python train.py --vocab_size=8192 --init="normal" --init_std_o=0.00314 --lr_head=0.0063 --z_loss=1e-05
Each number is 128 + 32 x the weight over its row's rms, rounded and kept within 0 to 255. Layers, rows and columns count from 0. Numbers have three digits each. The size before them is the row's rms in percent of the matrix's.

# down: layer 9 MLP down (transposed), 1536x384, rms 0.137, rows 1413-1437, columns 128-255
# up: layer 9 MLP up, 1536x384, rms 0.251, rows 1414-1437, columns 128-255
down1413 109:094148133157177173208148127083108127148158087184130066166166115069108139137173099161172083123120115127168097184129132107168160102136098103107074140094134145131086097164073090082164074102132151064111170123053168115119103095118144135175170079095119142179158086147184139117086100152109130157117074073111121099158124080100117132171108133153126146058151097132104171117127141083144138068171
up1414 095:138122155071151108110133108153153111137107126147109121085064117141151059163116126103201122093123116151097083135157130127126115080158111125105094093137160075137149090155071102068146171083130106122176144110173124106169162171106165190165095094170169171155104106138080086177151107131130137120172152122105159075154143177112121161177096143164117140111120093139088056145118131115066156122124
down1414 090:133074078222113150170163201077109117111146162146126115090120079097133140082091204073123196150068072015179150148117083144159116115142104124115157123130119117157155105143181083112145144087090151074157126184154129095117142138148103145076125131143133073035096114150067155114121136112129150162166127072079115153074108111144127127033144115184145182138127186184129145139126105162163134162116
up1415 099:118150089069137068133143116182178150174150090144154105163132169171102044168136154098094146144117115160181102065105127121098061142165104151101143128094120162147109109155160099137106165105126167219142135168165089128101161106185141105117091060154110134175188082111137122174120122129103141123131087125144116149099099141128170108138122118118083131054124131153111096131142109154142134165178
down1415 098:129141158171138101098134160142142144133142123152104096115104105106137138110183170110106115147155097190115091102093127082151192132148098114128159107170107150123111125178176180182119163121172086203079128118153125032147122134127148082088154176142185084130068128132141123102198085160167140098147154122111114199128141152105100147087091182107154083090114141157084149152119103147156167126170
up1416 099:127132094084123136076144168164136103079100122168150092143130161109176085109173148135198177131145118071110105138142094084064120135125133096138156053117175113173115183167152180065116095072126125136116168097146122128153169092130161153121144140106116111105056171138179138050147133122151170087067120077109121069163118118116141150121138114133137150084099103106123123084093083119153112145130
down1416 104:087128146168118105166117097175107136136075148134091211136149176065174061132130138135171085133173130097158145078114134114143110128134107157141152122185087158158126092111166192106155075151142164158116120085119136139125103097100163060169139100148090132099087164153139119066149137131121119103105097106165128114081099149049057134115142127150147143136104104128102059109150106099142111089141
up1417 110:116126134091110198097124149176131090067180147077146204146154143175153118105072126131111223163082075163112087153138127148120096138161123131092151174137131131131184116127140127139119136136098107106123175170130131086127165150145138097137140201161077098132136087123076146098129119096115130091146106133094169159142158101190168148214142106124128086138185109104063113114114097105188075076160
down1417 105:172130097135137149104141176115186125128166105100187161079048159137160122116149105143112076165087169132147097092162134131175131141114128118025126183090112132108122106141167114160187055057144105107156156137151144121118172142151161105138142171102109166109158157146220108123156146126138063118113112112200136183086140068175103143111155142166142106132154118087114067130153097130099158156167
up1418 104:111126193111142155143092130159104115145127176183117114149158127116141131116158094158072162156145110133175071103127102113077120098106118119182136172130110116151151106145177063164120163136073101061136141140139173140155157116118142127162140148140121187118119084180181107197137134121135099128123120128152180124183117121161207152111150146120118086156133093112080185132139100180135201094084
down1418 104:146110114137104109148178079159093135115207144080117140143114083109150149071123144114122186116109122140108157129112139146179113142138092140182146107180030108121178135100166154161128141098143158125137142101156110109117212138182135098130105154126083113097141119180164194132123150085131116096105126116154106122107134149136174114103100129129092067139154067136122126123096130128168108124133
up1419 103:087129196079115099181073134156091155104113107117154158138099109100138106174158062165137187116077138123121111133151171131090060125095087118127141137130144132117209135124107150110137120080126130180133119150144165152098097110130091097154110127162109128197142142119153156058039108121052125110112129137124167148122095129176107125127144130148103113151173121158187092082157132164133093107125
down1419 102:107153139105104178131121147178103166111165068098114112134122134107174079072130171136097118139139122197121116150134172140179098114199163131177193188105165133168138090105098145143145132116149111125185136153161121151139131080095183157135129077124067092145126108109101119141110170172138104087107153086091146104136121124144107139134136133120158134088132098211167112110070149139102122226082
up1420 100:072136145139144144122160056167147102036101150142172083150134027177105124201125123124150156123122154126141123137123100102144071134141161165102119214211148132143116131189159106119142179123110095160068158097090118116057180139065170132137135148182068135148109100069138201155129152163151145151104112139128092197145081165133099128132122120129095176101132103179095128149128177171127182141168
down1420 100:147166120154071144125146141187134119138112118150139204112121163125152141145128127209072141126123134142142167132118159156070098115141155120184131155090110117131121079135126101165086151139086114162122174060134110108087151149166172105147114093180119142126148119165143145128128050171140078133114085155148087174160082212129143145158146165051105101149113142174169180137150138116139114130097
up1421 102:074145110083169077139111087120118107088166120160154108141154172121121171098152164087132192136096190139106086088122097085150124134124138153179137121127091090132182177195090145096070169120133111103117078078147121075127173120186118157124150149191138098079175067113074086189171099141096082159140105118134142112184113106166125094139130109119127083106072196142164081088120159093088133136110
down1421 108:087130116114111107103089126151109148146093098090142125123129083095090149107095099133176113083111137099099078085134084187135069146126159151106159115137084172122163110149094172045131085157140092126107089190168157131152107111128093177073139089119201152117093117115138140138139136132145146243173109117159126096133138114122130107177200171082150091100150183115111132145123193155118187075129
up1422 096:140133153097072081132074115121140116162044110081141143093158129176124142113142152160162093124117062162109139103117119110100145120104104119135091121155117094115147180173109120106156172114092114125101195141169124159180152103155100175149061126148119127111115173066139099155096119176138143047038130107154099115090087162169156097072107129106132155143150116112180137120095124129075112091112
down1422 098:158133161129092139096122165104123130125125157125127133140124144204109077154115148113081092143118070186097135097142122138136156108105154140127092157083097123103082133174105143157149083149160151138139141136131216147107130125068180171123174082182131115149169169141106089125127147140130158168114112111145115145139132151068128081096173147120113182100202123062078204089075144128155165172172
up1423 102:066150143136107166117117163123174120101176108097085074147109091074115086121159139057115124125116142129163100137169109158105107118173116098140136112153164150130094082151131138147140141171141208078078078082085079150122140112175132185110145139110125154182182149177108129173092170160120130136093105181169107131091171092203100099110163117140104166081100093136067072134125124148126155155099
down1423 100:153054128073127114113126196192119097183174141109103108164108113163111131129088119061074139118147101090200104115147114152121078119164110120102115124132154118093121138096105162106120120107161167149121149121159179151215117135193175091060123136113136171154095142152171110139121091109158139132107080146083165129127108095138164100124153087109122120123083124126070100098082136205110136146186
up1424 097:146131112144123140151115092111118160153065171124155140075163216148132114137107167148115064148134147192133099079117108112157141115065095079099159137167121087121114149193140134090168138132172136148126112128091132114109115154157137120170113110171104112128165120138082096113146142127100065063081078165115151120158071108157148114146120223177155128169139124078128108140107144095143149123169
down1424 101:076163138107098173122084122126086172166085128113184160128150168125174197125133122073177103151130132115124127090143135146063102108103156101108106179148130141134106157139115088152099129165181166129143116093098075153121172112141115061140119126105108097069185080136119059084157152101132113130139074079106151126135122145158090096159157185115171096177172142121120139115174075102156097108144
up1425 102:127120092108125198127109080136117101090109181073114153143162173122079170123154121055129176090126149130132163160119137137093132157099100145091131143114165102122128136155135136100099132152153133173157096135147136143173121160138125145112052148110101142164171176050118169117120156115119142120066131129116155119163107113124095109147096120097140175158132132094122141155152176155146127124116
down1425 098:100052082156157161117159153121122157179124133152125143138116153127127132104150152096159133142120117168029151116137147117101147135147143079110152096132157124160130114141105177167118059149161149145165138085184096165204148131090118095128103094166110157184088112179120141130162148149158118090102126164102156123096145127142110058128120126154197144146068149108172090108129139081146150082129
up1426 103:096122104046080095171135095084113129092168152134076147081146130116164100102107158184084104129154083164107072133096105156096091148120177120146147120152182090110173057086111160147133161108145155107157188141165118168090156144104101149157083129119112132141176186185182170109149078130111179150175141056137170066143108157115139173131147126102119153203148123106120145175231176149094137124100
down1426 098:136148105114108131123139190132068119135130188088098168153121146126119063146145124152109170132154129152127088100136124200116115118100155125073124089103164095121067160159142089130051122076113132101152124122159129112093131100112107152139085134095147112071102116119067145066158139127159177123141106120111127136109137151160118168149098151068084127093095115148113105122159115082115162166146
up1427 103:126111112150151083033100149113110122109163125093101098125116076083213178126134148067089113192129124091083070125135065134107072070146151122136143150117112130128147111126142113115141129143126189109186152090140161125099130060143158149148107128140082134132133144167116147160142159176133074117102127101117077138139105140133144114102130096109110112060055221123124027115109168128144140191149
down1427 103:123119152116117069160175098082088165148139097119127167072090126131172138152135139127107144109161137095174120161114159060119103097135145086105122114135098115090117178139154165133149124115143130124158110135115196154169100083208114204138106154112111127078123118106092107152166125105107132071035205146115159145143088087178133088127198171124163086165189147094186097151133061138148113091148
up1428 095:131053152178108060162176131186170124117055096154166153103091142073084124102107127129139124116163106145130158114080125121124110080109144053129138164160094142162146118123126109105179179192164152128107130093086173095126125084133124124154087134148130170146162120141098073126136150189114123139123140114165150183077102141131161133106124149126095157067077110160144148148052151150142111122145
down1428 091:106176098143164169129075100119188173130159148137092129096064107121114079112137027090125131213105143080110097075158101146104155243131096101148135111150091190103181159109152173142137102132162120117137127124192129095131085141104119093151108189148129142123124091116166155155096110142173135169168067088135122103101111166188085095139081095174159118146129107108124073091072120112100129163134
up1429 098:126175132160123070090190121093191138153106080158148112193145125131073127059093114124163115106150121136137095081097135105164107110158114153169110114094069150092176109128140203128109114083133207131124085119103139120103158127091185075123107153139123118100113113134086124172142105154124115063144071130081091141092070086173082154153100119094117172179089134109184129217050105106145125122125
down1429 095:160175162154086128108185096066053204123066095101117117127100147122167136170137145086126172139136125113136148144112149172131135099154183102117111101084137108149141124139082142105158152109092138155097139123117135066217117114157074118121125165125112080159177095129080094090137138166146174115114125169174206085118161124123091111115134115145139109130057111136095109161128095108095167123155
up1430 099:109083140190112097168099153111130111136115174086102158128131132123129141115148101170167113154093134165127143145117180093113151117078130162130105174177131113107152116110126146138166122119094075124150099142130137164146128150172086132197069028116161172131122142173082152150158146103077081092176159100181130083123120113164108099086102097117125152074120108168131209116120155199167117160153
down1430 101:110153049222116109113160138141137103133131135115138119087178112095146130181082149098119116088087120175105146181066155156134203084065167189127128139124152092101180140095132133174155122035124123118099179139117110142144117118147118104133149116153144127087097083165140161160164175163101090136095133081124043112100178121120088140076123135104134112180105133118129133174174136166135140164190
up1431 098:200134123082126171146114160173095105139205096118138123146157136122159159130107099157147142166175175175085104056093133062128138113092192136117126150148147145152151132181141138115165113180125141142151134115121168177154107089118145108114171098089133138072124097118135138180139061117143133167140105114145123165111097178140101129102126157084129173106107098109102126157127181123159154151167
down1431 099:187165113124119081132142118081089170168157115153136100184137106138113119062127156165209164198146127099121166093116148120121178114124135096167084197114118135134107093081139159105069092094106114084133106095196116168157161137054140157132172154167090127120153116095137128156141115120124139165086161086153108136192119115085130137120169088121132036115058154134116099131150141164124121161162
up1432 100:127148144086131147088124122180154111119160170108150170116097144170136096099081105129103105138134163142134135073151120133146105129138154058062096165177118141160082103147118084138105120143148133215103063155111147100178133162159056098125072132106106090094136148150131153099159091107127120109138118107124119178128080130196091082154164204143102124165115086122135140146157171174089092114178
down1432 097:090082131084074106111143145109115140097136143163167163174131130071087148145055080079116104163158141137109134095118138186203128103136100079078088126148154132128111127093094107143115117153139127207139127104133144080154135126145079141152094115131067085152164119090095152137108130122100102166131147162121138179131140110084062167085115086109135132108110156115087170115109143170185117170078
up1433 098:120132178076085139162102118075148129120105151170108117080101118122145131099142100179156147073079164114114161189070125100088198130136115186141111150115157162101130113176056157114122049131157120163105145152130170170092128133118097176201083175092074119126111147121104106076120146115110097111113120126118170120134157111113125114141112118091108148114113092126128105139140129105165053083079
down1433 101:128151133079095120131088123161122124129110214132118060170123092148193168098161141172126192096153145111148164186130127127095242166105134093138165099071142117080119174100105176168155131137180074144152127129112146087141173120162140150101085124160173093154125097149101122134093102126144138075140167119089097066134122127107138167118112056129110078157162182133153114138041082136077119156129
up1434 100:130114132138166128109098148117182148119146122093087175117116140161100188114152141150122090110161132079122151139112150097074118133106169152078108148127114107122113104104105099123100076143127086124141111131085125115098107162124161160082162107164111157126133119170144167056086160114095157141143204115149124123135182096164100132146121179075079162118111174136149036107076121146169171132149
down1434 094:127148122113125123153125117106121140129111084165173106100179173174137099105180081112136146143141156138154087114191102134169166187131166148133110133175111082107113138094141123205078110097109153129062173080148117184101165107174148108105136127074067133053109152140136109170187148142098129075157126154110135084139189173104161183165100159103150095113044134169146117171158128136128116167147
up1435 103:116109102155133113192097153152149144132140132118166105081099122174139090095152156066129095085132141110101110132150137102133113123100129151145112183121151130169154072129095139123174132151070125109112112111093138130156120091143103131120151086117159153122112189117083129096090083144140098142133227124049104174082122162147156173130098105148157097145096131149082113095124163107172086070049
down1435 104:137140123172097139090108156147124141138151152181154194105134158176169182113171113203141093083150131143087132100112097123151144127073149116131103073146144141089157203146117077157148146120134122150127165160067103075140126127101081131153157155143169148157168151115137184097112092172160125105130190091165119121147054065088152144171121129210104146107098165110114120127131126046158106129115
up1436 098:109130125138055121115147103126147149109133157188104129062108106149064120144148152214106142176079121147146108119078105121070145064116130151145183180127145156138130157169132182106122118138119128189130197119129090121161089138144188167122091141127134103112118120107136221167131142055161145071162140091095125191165106148123078137153080156124124114168086105115099161103132150153097193192118
down1436 102:131111138084097102121125156085104158133142121172183182088119128110198121145130103134159163119133118150163161147160209165084136038130181122112157081116161139135180189165134120122108111089068087115082079130063102174157106122141101144107175110142143126132191129129113088127136071110125122121146174094121128127149063137090127104098122145151094168125130176116093107094148168148148110127159
up1437 108:143146125149164162160133170142140144163115096117140098129198071092149183090137065108140139107138117088110157077133123136118090127146087127144149185153090108215129126166151128101201104070161137143119128143105102089107119120096170186110088142099099151096104094116129108164125161124095144145175143155180046219120145156100080169137154205107097079075094133141161099100126111112134167144127
down1437 115:145137171079131160133094133129158122094076125104172163118079128185123100115188149094174121105155111081148150100122123130102111121113106127183077130116124116107136098100077075173165120132087139179121102177126184117126122108101138167151139124173081124155134156148159103115169126110098192168149146163188133154091139142118087147090141143105145160158101119105092075134174130188111159141142